Each number is 500 + 40 x the weight over the matrix's rms, rounded and kept within 0 to 999. Layers, rows and columns count from 0. Numbers have three digits each.

# down: layer 6 MLP down (transposed), 640x160, rms 0.251, rows 239-281, columns 0-159
# up: layer 6 MLP up, 640x160, rms 0.256, rows 240-281, columns 0-159
down239:512589494490468497433507432445552432424512497505525533478515536474555533553525508530557511489481506506448503482525562518502527460471503476485496521508531480514584425539536542529555518500515492504467447500513547464489485530492442578493530541541529442505492542503491421428446511476427513476453488423512487468453491577446423493461476516517543452464492500470533429512493506494473428517425463608481478522539556438436546463431374582479502497554510522564479532540523529491525474488479482
up240:559563451482468491516493536539508514506520451443435455493505486527494481503487463504435508483489513514537452478457456531456491462517472415474520483551492530449497501552574474535539469497444541499512559433509467487415457523490459576478512499532468420534467523437461551486508516532461465443533502509482483459437452390474536538563535447513517547482507531527531459457464528527566531583528482477554487535532518489506504540435486520498484504496471559509455463445530455490455492542518529
down240:491466533528418466493534480439518498472507501508584515544485572551592507501541479496522472456485503442400504563498510497508500521498481452554523497493489485453486478484533429448499468468480465538461441583437544471533479508568419469518550475420555541457519518522469503452502517483541550495480533482543509532509430470546498518442544422491473481517465525499465549460446582549501424612416519475524560493537497485450514476524445491506509453533502443505537556517488512518510544544483519
up241:492480472477507441517506526451418427602478544521560484510453484466505535537594518482492513490469501433531495519478516514587520433480505519609500494515548583460505458534548445511486511467513450484529495497445529581470489486579508577465497519492579516555427459489453450460488517436599504477575506496511469584449474529524555426546545488514453527487439599535482523545542533486548502431470410520531490523565465483546545492464501524478539402517420493523530458505471451524608573523479517
down241:562519462462537508560537474537478495504482458508468552459522432488501529530434537531406456494484528580494472584533539542460477506520468458496545507448505489514513537489419467525500546489427529515489507530534456505447473491528486529515501517500452461444497559530513546534513519597401531458487491453377502512540463469440477556455478542507477464507529484493491465496477467522550519569485585559454475523468449518551460554471456514481488537473538530552410520494529519544557536429509520
up242:510479482567522483511485495471466472629408500564533482492500492524485430497481495496519451499459491501478555504556398510506525527441494549515493517468498555498469517455480498487513473572483401436608502515454513533450536480535449497500453541442478560601527445533501509472482504506496520426447492532555552549531461457447534497451459542451490516524476502504526425513556551617496458486506448525513434506485527485443534533522550563463486534513508438496509485550498520538494572465512527
down242:467458474487503494466533455519484567453522454469499537497487470477553530511521461552460508519533464511514461479428543584524506481577502475475529443550467464498505478506532517549475513493471616512490469496531495537496537425488557459486472458498497533441508456474449471519544515598509530549544493436412449469437553492611515560500555511523490498465572505438497573559445477438568534505535474498512480508501500525504533463453486432545524507481560499494443487465515508507467489574462461
up243:506478544482523542475464480476468558478514549553468470466494518458533476551528488549477465542493482519498511483477436491469535480531446499430435471447480488500493579566539560501489475523497490503544498526522488469534458456568485405447546507502508492501478489523535449550502536489492454468455542466509536530480557541505554505522498563519492429540506504548513384463500479440459506475545500470499472522486489489455530555499548525487569450547527526509526478519493433543557509468485493
down243:577519554496435475475529556481477493544506526528518508491509486455423514502536554474576495527440502501515574547548519504501554505492514481533475525444516487484409491538414387561473474490498588433490550512544420520507485505478539458524516419485458494484502471496497512460517530527494479481479521495434490514536512519561485540486548480581458560523470484486517560521561449461542438470566483498555551494525532581448468451486510497522488479490493449488530527487472466478503559441592461
up244:486453520509509454451561457437420536502486498599477457450434398503448429491472482451487522519509464517502527469457505535563495510529473441510516539568458488462540570553553508555457542485467535546584517559478526515413456527468484498520544470518496507617514487507436553472499505554472435512524559501569549523490456518467479548478514498505439477516402569552583425533515458521479533438551466508512573510478503456540556453509518514518505484533454582472481545499551530464562546476547469
down244:532527500468498525516496428504532494503540476432512546487460515511499514540547492513531482499525580514484470497493485551464524489511455538485492454443591570508514548451454513473559502556503486440479436557472489561531491594607500431525411500501516542416460475476567455501519510464505568526428492493466460480505521520464503460509501525521507504473480412466500528491525494505570495552468539528473533511542499536478507534491552521472422485417532494457524562384481402536485470517434466
up245:518497477527475533522432588549407440576525461550523518503477521370487503441580465484492509476446454511502474516463481530522585518528506490516534496518461509554502440521503503490465517493513527480519425457496495525508518539513505451495556627486527490514520473512499520469520530526489444517475477545590414489593477520593519430479519478487513513551530516501475507455522592553484543416585477493441456525546447482517539506521518445474511443498571474531429547451503464484473534431498507
down245:463483503483476517452515502473427596493528472491422450522502525510503519562439537555468495472455513524516523581499556490469496460508598503533441484437476513490448564378402524557444516459533472497461563492468474458542499563531460539479529488525511531421485531483606524508518506517498495442547461531501480474445449442471480520509469582549414472494436501474567511486468527500482481475396529435496485426528590505473503508489503548527493539503571512546491557526558504476440493507500521
up246:508537493548472483459507491513476532559503494469485518467515433498546450537504489504414491520482556456439430438538497575518512527482513470484510472560575481510541446513488512512456529466537491429499472499535439560485519641474535474457558453435486504539539521498509497526584487481568511466456535469505555510445497479522536435485480502487475573574545559501459524538502488489555504508544477470443477555470461497519508510507586396460483467471394441521518559528462489533483575499530490
down246:481533539439495482540532488472502509453416540464522497543488493433487522523557597529540509501525529492469497527488481424434497516483549548458505508433466541510514472489523451487541512444602492572449467496518516469501535484457492612500543467485492487410492456487498363534436508473505474535529485550602527445442500513524430524453499556535470480507521493509549441458479506496444439503532540509523570446523577434487479556460451536505499474491515550505555505507470469454521534526441482
up247:448538524498481538508448500466504506524497505520461511510476534439448514576510535553535490467440410495430545496481458483519517490542469493468455506487489527529449434462504446491551485529398546444513543435527496482527530515478489499538424531553481492493481518466464521478503467478460447485521535558567469485499524484439470466529489480538497469483453494521593477503419501565523509487410500456526446571539600580456556508526467538461514541495527583507475459508437537539527551553509515
down247:547451524512501465481510544581461495539531450440493568521463345523546535514498452486501519475586476514494458517521501444433486527511477493564547463506517485412567543468512485490490495525507534496552470566427446484484548460483486517478517492506465501431485415482510435507543519459563533528436467467456490486512448482480527478547519476507458512515514529505486565523501446500470536537470606502421498493531489426560502549480457472528516479533548457511491506498505401519491422511493494
up248:498580575500589444477418410541433477501501474531460517482489468517499546497512479501525595574429542501533508498524489522428565537480504511478539497492491408528481431477481492582623530573505478433495487480478396466490502494510518452494488523462535552535521523444466499498524557576459449392582519568531518498487480534523489495537543503463540580441467565558446532484495495476546447450543481455504459537499560514535540432471467478478496487559521476585468529445454489485478479486458571
down248:468460489477555550497488622518447541511481505505446501455533524491499435503488507523541456432557452475508476502536499527517463481532520468506561460451535539549536468493515513432465478446512516536546555505429540531571473526448477553499511460529517445552496514526528471533554411466535555556416566478495498564512566483472513558462500490571486492483486534549470509477532545451373518564480485556540468515447448470518510529514515456491504563489482554471542455532517508509508599441500450
up249:509463483499473524439477563523406421577460488540545591482495531513506442509432451417503469569460453562510515503544468535499512457536458464478486483526564437482470489486563449496544528525474542472548446525485488542504505474467534510590512436497496532526512503493523468489491545465470496520504551435550555501563428531462489521518535543558458577441414515481481467535515517604627449500486504522538561595482510517556507459510541486520460469459449495459516543458480517472551412518463539
down249:535484481489441463448519524457514609436556473488599459437497477485495519551514537475474487506523589433553531512490582475496507581469519477519485401517498461466463471530489505468425467488514512557501478392521508551382509472574498568438410536593507525522462476539469460430551571517460526422524475497502550501549514429501509555478508499473500517460530469545490500485572468480509412469438506495429483415465494482531512439471585493410416508435480434494454438510557400494553554537485459
up250:515493489544435547508478461469473444510518531561492485496540479586517446533491574430539588443503542548481565544443464464439524498504525496453457451462532540540457420511555464504577563484479538534544511488475507427524501512498540488419547491495485585460499540492452524575486499457531490423511584551522519472547521489534523525522480473479486501547505513465474527569546511413492444544533436525428503445509470514488519465502451505460456489458488544543506572448491502508530524543442520
down250:557543494535443476481505528509448506503494509497524461474453501479502520504480538510499487476451501476577443497579502520535526597439445470476587523517541557541494491554531601558395440509517506588450535458475507476510471486503530536536464513509474504587518395473516460397550486488471542499492476508421569491459472560558476524517540476547543522459492433486566500516454532523444511533496529560565504563487486511449434440516468500522592513530491552451555492560546564531528532555540491
up251:519508527512510491507471523514523508523439471568464548502438479509542452492447537526570594488510471498529447634537485617465537525418420442485533547425532523536501465512470496547505431487567478518460572437442524546524557559503475473399551501492529548505513588509532486478492516471540457424494506515497564506464569445502403502502518482470544488510425536472525477513488452520585500486485464511538477520471518499542523429589511545504490491452456565535477459501455547446468478517476526
down251:503485523442506516456556438536497459529525444425540526571491522463467464489463515522552498455532563503519505432477509429584438518494525574493488480511534504496483494497464500460516582524448536517527425519503497555438493426497555476535501483485409501527497461489556560452539472453486457537561467502475427450461511530504516536542444468517489511403468494519507529545462535510465523409508462511521470399502520505461522488446500486492503502508483448455449514508475508542512564522554501
up252:496462545564496421491492425408453433475532524502491573492566496440567450532475517477556522458481455503576504542502479487497513466534461536538439488587425542460522501504468490504457501508548407511538511554496471508422483578521443507467528548474542458473507484484528429502555482515605585482478530550489515572499512531474497432611520489531443494483497497477449493416482563505539485488537461444532526423440474549468551547566536514468502539450548514520463523451508433454518436495513529
down252:499493545576486487489543436479567539432500457437463439523465560526550602487505525567515517501526483505492557510478564478477489414460544458495470487494524507462460528456540512561532472536502463451486547472613535517497448486500496466409446526491497575410470490510516508409466515479464393458531538462504451494517573462516569444556539538494420525522548432473536497491412446514410505523495457481550528531612468483438457429517484455489471591519488498487488480564437424413464483463462464
up253:533510516497518507493469488517507489555459540475520501455534511513521498408453527533498575509469465557494527518576439544490438516519535454484492497538541582467488528468521479588494511496460542442537534486544488448537494544427551470531473502513503530579442451458532472510478505413490441511529468461499489400486451496533542496491481484567540571482559548486440473538540514521462511439536532487487454484401532554619558531528529482553548468514473492514466450478540454475555538467481500
down253:527474513493476519600511492488524475456540504558497532524475510545467485546491496483514517481532548467494423540449436475465571491515455486557473510487466490546592490556440470542511476469566517534496531541499541547503422530455553483521522527524483457534500525486527534515588383510509527505486499530460528560600528533531417493556530446454527474500445443513506496435467481506548512600497467447506472493427507409536501523505501542439587540543476468489478567461468535520467462546492515
up254:525507490531515458546494444542524471533469476598542554528418494490511496447474578489493536488453464391559535490466372438507500534510502511470475549542567484441554527527457508576527493488409525583433563500491483501495457483526521547578506470487512541547469532537471557541531545572516420518499477560500412490501542494482519462510468560504496513463524532508503494518511541482561464469495494435472471486509519536457514467583504437523516529501488387477541503531466512489450429515515588
down254:416549470451529559453442533497494495478477507453500513523498530499496528526507463474479507455488478552471531501581592516532482473507579475496488489512502505564448458460524514443532453522556507476497472554482507513489485472526480468441469534481498497458529482495449406473483493440491562576526485461422472488518490553572511471471557488564505486512464459485513461566449485509448477489553503528548552499501551439572517501501515466503545452562515562509484527506542465487509471460487414
up255:573469459420508535519458441526485534494455533464502538462485556501561510443501470597524498423523496521566497473491529498538457507515559528486546531509474517561505529470532484561479583476475494501448480526464556471502473492482526454479449494545575519531512526505455597495504533480471436451501549539503492470408488490444526480405490548410456548437441521445499499484461508597465499467431470531497496529430511476475554555548407591476517594478468478510512480526486556476509514531523448
down255:437511535488510420532495590498527495507517449479502461601482491499508530530438544502488515489474499475498502467555483527472513508531460529565454528460468532528508499512466523441483493502532481512428560476616454496457515509500466552461483542475385415494510476507469479528466463521523509540499501507507533570517557454563496499549539487588450523486494506523534526469502487493458519555620463488490495471569431507502515502476553424527547504517580470464464498543571477530475473492473546
up256:474539485451473480508530465557527512500432455498422513499528510525586516473531490531539482512533478550518565482496531519447505491512561446553476480537498566491528471555478495471463555505522537498485508416438586560487542436484432516526450548506528504429469527493518441512490450492479544451442522531481521534495501381457465581584525460494465489512530502567496505554432511510562547516487541525388473569517469509422485455461493587506506502503486520454541512451509482520526457527430576
down256:500556523510546492536534429427511577479539444504495520532474500475451541493507484535549531586407464456497530407509517488506526512442522551387504616507492482469552488464549547440456525506450478532526511466524520453513519544498471462490509596514487525485552536445604452532474521502544502494491447458460479459494481535534496538461529434491473513536493588431499445497454484581425486532505541489500463489522470537498516492472529510579493521452561475553448557451507547501438509485511389
up257:532608500427562501497522475402498440501545523488496468447539413488474490425508493537519451534485485513502437440504512520455482474591467541455523533457539445590521525483493458441483518568418534539512505576482466497463510576491519487512461512544486514429413446523495488517514478534578539485483500538486528500516558516467532540573491502467461479487500569456494536503564519537499424514525478417456520498391537500490509538458486575519540545494478501516426535497452554515509468506474523
down257:512420477542445473524523527508534557577467446461440454517464536529556454549511528482407524488528520459540555555483537485546539466432467523514529503470437591470494428555528479453477480465482481545490540508530501493529555539494528504545460472452512458535524462528570488561512491414443479501494462474607501520486510498521515444441508507492520485484488424544498565482477455471523530507490485490501435474511587522553449531539503468454524464461482481520528523474581456502419527441522497
up258:504546585558469471540482535514490537472468508554575493465540513508535490510510482441601489434520441523475437452528587504463465486482415468524495532464487490557469526516571487443477496438484503459478428510494411504504448441564509519430503519473531514504464482515463504478509592539480488505517477436505562553437484429482538490483537448489467464471509543510502514488557474424551487545473524574521456450515462507497508552509476453491557519484482535485458499541540549504511580476533456
down258:568459470470517524489513507478451536474526556571483481487460483489485489469434502569469630522484576480542543493513475559500574486445580546491502532480455490514488498509464507519525501489470487529498516467469516497520541532481509483493425456552465476460534556508540425500495509470486513542460534544509459418520500567491497469515513479442551505458467501498493490517466568510465480494460469431481602556485487475462485444429519559501472512509517544556514514385499484438514566564485555
up259:485445475425519543491456467513532537542551501506506485412437497501511522514459573590520570461508550561549475484508433472430487494468497495492537493443530398591486514546452447537443558475429558444497493536465538541513532563525547533483548529546497507489491491585529472458503536401448465411508546527532539499512453474516519527445530466449505466599454531536475554473487491511473537505548455505544505478532490484474492482448500479516593469521490426485528513454511571432449532479576464
down259:518499500593464511448467479479476500503456521510525453550542502499548496537506511448459448509481499488438533550522497527495527521556548475495502441525541564424542495447510503426559495509520421512486419458498471524483459501556468522476503494505443478483489478530456457460482492464448546586457477461505497510449526528582520486484513478582385517514508451484507511487535550487471525499493531524527452520556508614553548496550557538464514585430521442526497496453476412433477472496419437
up260:559432518445500545466502480551534529543548463478496519458429456458469499451481557502531484577554440505540495420394498514527446479493452490414534491540545471534489547527473459530443491517490530513485513488512534503502557459480449445449500574492511464524428475484512536523469504551513486576520511503569523508513512481463544485521442425455512467506478512483465548451494460546507526492464470472518524464418515553500528494461566524587528530459573550552478475473507514562464478489462502
down260:513526531504498495510587438472462520492497520493485499513507476515538515509488455483503510457464524539433565568598496469448572497530504483514458501491419539441518444522555496562473467482505547466496489567514506497504499568544528504562507507499521469507617551551474481535540468474432531450469499481480528504443512463491497479559516517497454433487497465497476499532512437484495465530574517583497492490532486463511513493519441486404510436584437453462506482542534448464510508527561459
up261:568516521505530554533511456525538456490527468546568509476466536499501520530573523470477415549442613539517483535454454510573483509477527478539519510492434480518470498481543570499390490463475540470595505407482496477481494491501499523516520545548449531502504513463442548493517483456525493508525497494471448497480507468496524451407544541452476470525516483407481506547465466450513620467480476539444561486551506501468453470488519416552474515489493502531524513503526560581433499558497557
down261:485488477498518502470505524534465408507549515526481465526528538538443520527574495421439578536495514449553511368497531508464445531441411490447464478598520478512493546538501473470575457524475435540504533525526532511496408542564519477583475594508543509497548511489508488486527482530503514471557484515564450454520420541492481511591481516506511506522509564515528519480482532492532499491483425521589478482470500526547487578422523478575511484562528494501534537517520454438461510445443422
up262:510454557412560484492485434381465463522490536488473470507500518582492527483481382471555483493447522500464524502533561461467506481465423520484456521471521455510481579520505541486422556562533488505510581553467541516538509451519455497479405520452527515497446505583635476505523505476505500510432462560563521488472586507470501525525506448462514578524524511558474538525501473483478440528505501529469466516489457486511517452464506603458487503548530473520449542494531476506487430517516511
down262:518510508506469483533536555445477433452482556496564482479426546463549601474453549614499570495542500498513492521494494544453535536509525530501536476501477573558507502526457494532493491512483544487534486492531450501499571534552522489522546446478412496407508528446485430521509518488492475600543507492497447408468476498521561515517494549516502433497581502458520547445495535535481526489517456438521522450531487460460576528470537420467468519513527508492459502508493573447527479446472503
up263:447540444468472498473443482508543529500473471404523427462475481578511553529548507513484510539496529488453540492529482464478506493581483518456472545550491498528492507533476481533524518480480528486476569513457490503480488478500465531492548486471427491511520559509532481532532490468460410521444554516557470483489453523470474503568521479550440541569432517501495534556560514510497521480510525454469519494488570492527571568531546531435528577558438521511489437434505498518517530435498516
down263:509495494515545500519543525506471512386470514562551520535475457487484489499488509492557500549482537547519581510533604536603494533558497528519531462506458472444522453538530540496518481540488466492452436539507532526523494535520578482482501521508545501484456494555443524494447541544469507467523458511466489521538565466478513502500451579531501500499529424461482535462493505477542495509469467524466481499586428628566491515449565498524502472471503486528484491521462453515460458517497422
up264:433509492522526538430493440546517497467453454527500469534474498464478498507577505463528519488498485469509551567483461564533504492484450452488441522496472486505460452502508468502517453537483523498540558469523530498527500489484476576509485490527544544591548483547502550445563471513453445448435461507466497550423493523529492531535493495534567469419506470502489490562523538498467476541544522491532443572486557526544484498535482548462453423514501580478505547506530458464522497523451463
down264:549433550428547562549507569483504541539528573565536466470466426537473509539425465506495450479483512543576469493505511503525514490505468479467514526511528534509492512469494543517498456502432471428499547482485479492546518521508601419444472509504472513473500458491452551587479487503475536537528558523470508453503488501481500492504469525461478519534430504430547523549532530492543530518512542567453478530518482571512567495526503485581531576519506500518459478433482447479569502459527516
up265:604537491481456591446522489546532474574515471503545444516559501460495475498532450548491468447494506602436545479552465548545493486495531526508484543446460473554531471505456531495477484515411439495442460501490513527514462564436488574525488537565544563570524440438502462523477452496471413479377497508567526512492471488488486536577507464552482564426480440499453441494531520474522475528477466516504538505545476518412554475493543506534495497489480458499490535479461528485577545504507606
down265:446481545552505428493496568471437535490512473490474539488499513542534501507455552432526527554559444499492481527450529531458480571539499482500552482556543534465456494461542445492536534445560529547577569489489497486468499483582483467465509507488482447519456484554530544496510573546557569462512483526506536487445510504512510499439487550441508477538537528469506572482464518478493553497535547484483527489460499488557516530460527509416482518483516522462546456506546475518487441512497438
up266:496559460528539571513507532480459511426459568501507510441505472406451441526478525486565566443467534505560580554453485540524516471487469473537514541554522478543542549471474450547581520503478454491515444515513534507449530519450514490446522510494456566474457475491532400478554445453536456561497520515494457542494407489518489507554543480478516513431508432432463501496503596533479452523552445491487517548479541473495508455491519511456484499476516477595531524484583498490511426517561560
down266:532504513475435415541510481542481553546503464533491479509432522504546517508557508542457426535560480494513433501514513530504514553566523540512478461426495549492489446524552497479475518480542510514497548489447435463540510529561542471484491568546568466522520505506485558551477560566506528517549481569517539476459591502448521458417498491592464430499512541473503521516567477450513513464463532559446486540555521455509506551557506464511540473490473539470449465539472491462479524418440491
up267:541447541484546495487447501494572459593408496539496501462537523569483487460478501475461450530490549480513504484475441487516481476499475529537553507494517475539500551587498460492464486552499550548444592505447537471419423537540500513494451531491494486466480557543482513554456495588460476461573504520520527489494472579474539529468487423494487446487514514484535548517535532527483481546442547485466497511526462458529483482453444491476452546490538479482511518488492463513492466538510537
down267:465537461521526519423538568463479488440556509448456476548477498480517545481491528514484538495574534421459499482534480465465452473496524459526475506474457572499485493474491495497522471493559482477519412534577528498539509473453451461482583438489553518553520509498527511479508527453448479561473509445468505512474514458491460433533521496528529546537484477527444487463473545540520470396488511513483508508505559497517473469535554545546523453495433461469493452552458493472517468542438489
up268:484435438457480422482565512548507494593522469488461451519424500516391592501488493371456499493467470483519499479503505466415423450447428544497471511459536496524485545486486518524431535525524558582500463546582496473504535427463530485497475517491474533573514510444504558501632483504560507555536597481503457479533516533462480526546456553473527510453541517537499554558506459404481519513508527538520493487498441527541494489493572450526461490561533454512530515506411495541499535445469534
down268:505508486538452521535538479470547523450468497522523468569505512540605487561482499530523520538483526451483451576515527505503593515534594483462455434475529530445472539444516534467532460465476494533508563592520512535522493536516455431486463466447500456548471545504464438514453483531474467504493441527424479534505551531623570621470478514567531504548488491508563486488545519450447500502526479498555524438555550427568464591480464535456448482493498491472462471479573518546533467384483529
up269:456479470463534454466505399550408505485482470374504567414541468458505493486523454520514561516546585422568472557499417519480453537471465468469521547516499550571474454517453465458448598425471538501491488465494539478440534551466489484430467485490563565497477560580491593509498505532496512572475486507488539528538508530491475496474571472474468485445572531528526546482547544462511468516507532434494511515505448567564423506524462496583485406436534455452478555424448518480551529465514544
down269:516502483530513543463609622459489477501468434525579552491573552477548533456533524469514418529505439540473489471505493515462546543516424540473490542472435469531479551494519486483516475435454478423560549498474464515522426518458540400563562410567501445486558562396485562541503484527588485559514521432471447444467486513497545523406438519473553535490473545457502534452451512535442550571488512445563515505425468482586473500502522462439429490532418498470471453497479431481458527486508476
up270:473560543467515482512466425576528515539461589475498582585487517573497501488459524544475500457534473447482495477534540507498492464493437545457509503530518464487546579469511503551526424532481635584539477535432488475524541443485444556476466486522542541487436463544435476546469529435468492526467428504491502474530482533372503511476507485502531492551524566484444494490506481470475545538497531534556388531472486515539548481508535467498548460434476478449492488502431541517490444505491511
down270:546433457512450485560479506468529481485519441520517493497428469484504557542495437476581624540519484540479524552504505538446474489563503425500561533528470574514410490444519469562552504466492472495497497480460475539528474497526570441509506528466456414467546478459580497519491487570532505504478521495559433550440486487535448518443487552524453516457547465515576504495487541552562525509404523482410503477569479445464488466461402512448569524502525519522533463498528448488560532492493451
up271:509518468571524493506505483483414424473531433498499455471516534525551547457545441414449491509451475467520470551484509489514472508474539521529462522473548479506501531565540481440513485471499492478388424451421484544509425506550493526418408514532549440582462508502480408488505425474467520534535492543478494514455554539512485452438607573555498481454527446506527498505457591500430435554519576504539529475543579489503464540457536554539554491449558452517452505440489527517559515501535452
down271:505541576467407441545540483473561505517484550490561564527510464536500532466426464603461475471486541561494466476562480518491500502539527519507552470507449485516466537526508543536452411520502490492537535494535483405510506452423502487507549533559469523421601467499485547472467532452485521531475535458575484476530485567517449529550435465524488492491446553464526528415555445463530532427542502512547466448463459561409439543456503453544507506513477504475508521563530520509560459490549502
up272:462544483504545538528451499516453533492503586396481471460540517554464444521470511519524510539554473511413511531503459470465510533482546509458448515396466482511480447514469470480544457439452504427491508486455488496518463548466496509516530463454515564474515483478500546591516519473509440478517529527528484527476469555537531428518468493562465492441501414429484568514472487515446492491535457510546479491447556569547512523507473534525493573535533500513463534464522524450478530471544541
down272:454523548461456473474536492482493447476491422528460451445439494514553519505474534504529456457531522467486462446506540495533517543532486468473513459497525451502508533493516508437438537522460525508492541459497469510524534435493520470506421490484412484542487495478538516383564464539406462507545498438491481537517506481490521490550543482489539542488451497575421438508531447525520540535479495483501455533545458493464467487480479479535553476423498462477520540568437490495529578482490438
up273:537476477597552529533499560511542496449412470485426543566513422527424509440452506484520512548504404480514521466523597436540511518501504514552459529537529450463425533507477470499556448485509522509481547488457513524524557486476487557563490490466516522465480522465439519524463483505478480511470487369496482457474443511467541549546519493530521607494542557530496530535485436499565576475530466484469531564498570511441448437462557517531540558504481551481534491497607559528484522473449491
down273:465503492628545469433564512454510480482501601482532497486492577519539485520447459516487485491463517541501448525499533535523510480529498519491491510474503515530540529448533451510469484488386485419528517501488505448520520592434513483542505542527509497511509540532537512535518563536497445473631502498491539474562454562546448403528559456531469458479537491550445574527439537645503603508537488443487497398462498490467548500528521521478491505485475529528512481514548479479562454472467516
up274:438514496457517500532454550546528531510475582477535528554493511510527447587517510511450460466553475477479438457473476459553504480550439501593449481530443539499455476520530497510583458434545466474470598452499437454470487564477539525523493544543485496447483488457522479528458450522531508464555513474498428509497485539543501478515500465559532528474475498471496441507426518467539529434542527513555571538517463493508533518538494479507457536447503539521486509436489454443495506490473513
down274:501509481515504516474549501512464491476524480521474490466491468453456559445442542491541491537481563554479541539502511558439517502464485516457578508479526474548525533488556561508453512569384475498517475570485475526517507463475458440437425478464458502517518503547456507454517569478516526494462494466501546524493563430515529484473501464488517517512552528525478490456541467479463494549486505535433475445465459476507517522500486535503504498531495444481585505504480513507513492463492413
up275:546575543535596487495458567587525569511445472499474529486537466494548465473579470487456537513529532494463526398515489484513488462547513511505450435526488476582465400548478473547491478485480482438539465491479523508507471494516518495545492463543563495446487519478482426509413436553431569424552496562540513490490518489488460510522539450468508555474415504585542482505567495506521504550570494522441514556460527506522498505419480485566466461492508519555511522549530516526512458558514535
down275:456444471496443539514475543480445467495515517431537532488456554524558518493452544498484450527496504588587510499509542525511541496422469532630545512492536517494492538479494463539522532533499561534521498494504477459523499520468467501485485524464450444548527486517505492553506490494531426537476579443375487525551506505540508508579491523565483489486541516477453519504455492434471549473494503546525479498527506580571516512517559498440585529508485537493520502497504522508527497483545493
up276:513483510539505516568492468464513554469441608506529463537479468521517537484535535490471525557471519575460491484488458487483431468453512535568417519420486476480498513486519493480521411532531492504506506516514502508499447477479487492523445481513529522506459496440502534477533511536571497457544544502467379518513469459490467539501523538449587479403459496541501468483551554551532499510509510492494496514509452475521482426499526582497493486497424491522463443513481440472503512476454556
down276:501527484533517437552464498514519487518529607471555451498503419485469522502482467530494414489538518451595460483478547485526528476474484522496453512565516426470456528587421498493515541388501473492514500517597556512446482533541530483469507493512532537491592552570570543499498490502500492508510483583524559486422505423617532491435475468473507524464507477508514509522515511487548467515412483496477467540550567453504480533547499520473441469416468554498537455584412511472518509527468481
up277:539486494487477524517475495446512493551523559496535464479473503460513541559503537440453464491523547549496406528434504493519442506431529466537455502418447476512530505562518433529513477437498572564531453502521477537518468457449570552541462476549549492576466518483508525520530552468543488456534510535491490461499536496434467513490488484534584448421493508483438450457525447485488472477495466487419501463466521558529499491568469502525520433414594531515539427482556412546529458529484498
down277:482499475520588517571512427471540550453496489505457525500591533571536536461551511501510456485491478491498554528537474537526475491493504493486494543583524448478486502511508547542535469518473450486520442480555438484510504507474513486502546416416499493506487500454519539466447465546495542474555446475453545520445435552539518463463524471476404562497472476498522519504510500492476596542558544445524501587547523459504523440500539522548440503523439460490497525563541553430471532518491540
up278:467513543415510480492431446497414548473481503546514495476543538546495525504510454538541565522473492464498446481583517537435573445484558465473472533452501525561486480534487601489489479421494531474498532554469540572483472478525512495573451500521500518444492448520512467528464493457464533440447476438506457478508499552529482455521500507475507510518422492440402479495489476445488437526545621513521407512522549459506492474512559567564585465515551536493503485480486497548460560576562456
down278:448502522484494491556501467522501492510521485480489552515484484464493529537490526532493503517471493508533485473417408467528518491597460539485530460412567475476481464490470429464533488510509467447547504534557477507526525561564457461471543533518577504518523494493456537561493614492471550513554475508523539481509517408482541571466531458511541423447444519573529516547538591533496445503544454578539611495530470542496507478532483521492483567470435445442542513516483445458600463460521489
up279:511457419533508479542504474498459534522508511493555518470491550425516446560557460448516486471491522495491497508491439494479447502540501480486486435528502473526534463554491466428496510506526492593551545561509474425526528407541529432431478514523472632555483436475490551573481480468478526513531471481534487529557485488503477505460506509492526524468498570518521487474536573540540552496474476522496493566492440490456514493480513458437548450521508424477481532418490504554452552487484438
down279:465440478519427513537463500502493489507525539473506498475523510523526545467424519491471579480508476554514503509507490493489600468501499524511579522474510518490486526436522493511467518475414545443469531501499487557474487585513457520543514445476488447493541541492491531459510498484524518456475564461512519472420495458517491459539518537469419516447473403488469590497546446496504501466521536546452485475570571456501485538517505516549474500490433579507531466482481518476496442528560580
up280:513543555509439534486471537480439438509517470458567523534489523485483461500496494491432461505507491557493486574518471508516521449539477511568487458572445500463474441498510443505491519483531452478551492573515468480506465482428494479600498571527492576566533521446479516552587461505576540473460387465464581432497535592463521511549511460525448501504478523500553490501471560440542492513500492446511524515473494534552490485600454528514502450434460487475528495499447482480545493492448493
down280:473555454454528474514487453496521472447463554554521451550504526537498486431436535396525488457469527534479472551498564501410547445509438562479507521475520499484481488481464506464463414544540520541433524503482486486574484487478477516521588480450547431546451487520472542492459509475525500458523550493437511465477495472427494504470537550494544553491499523530497529503540454533457572456511484464527441541493497548529524404505545460554495528526514508513377504453589580560511475463566542
up281:505454448447476437536499461472447542592484527490529404488472553462453496497500589525605546520503468468472419429480557475412458442489529500504417538454515462485489547528480432494511490464527486445455495566476481522516531571518489546502466495457532488559481468480521461530457526455520491533543534484626521503487490476576497491521446509444493470484501446469455540482550502459507459474463453518524550504506493549437511505497495483518592484496504451495491509521514420517551470454556512
down281:508515475553491559419509546489467475571471478549460575437510523515462505435592500524426446498494531504525526476468490509532461574497515483550506510543508497595495480436482580448560515554488533542524509494511524540477413474520451538504482568484493520450454470475514475455533427497466533473427465530419464516541429537423516493542518431498504538529514511515467474552528500479497518534552510520496462472452506460511526549539576457458478508562438526538495501447521543549557581537498439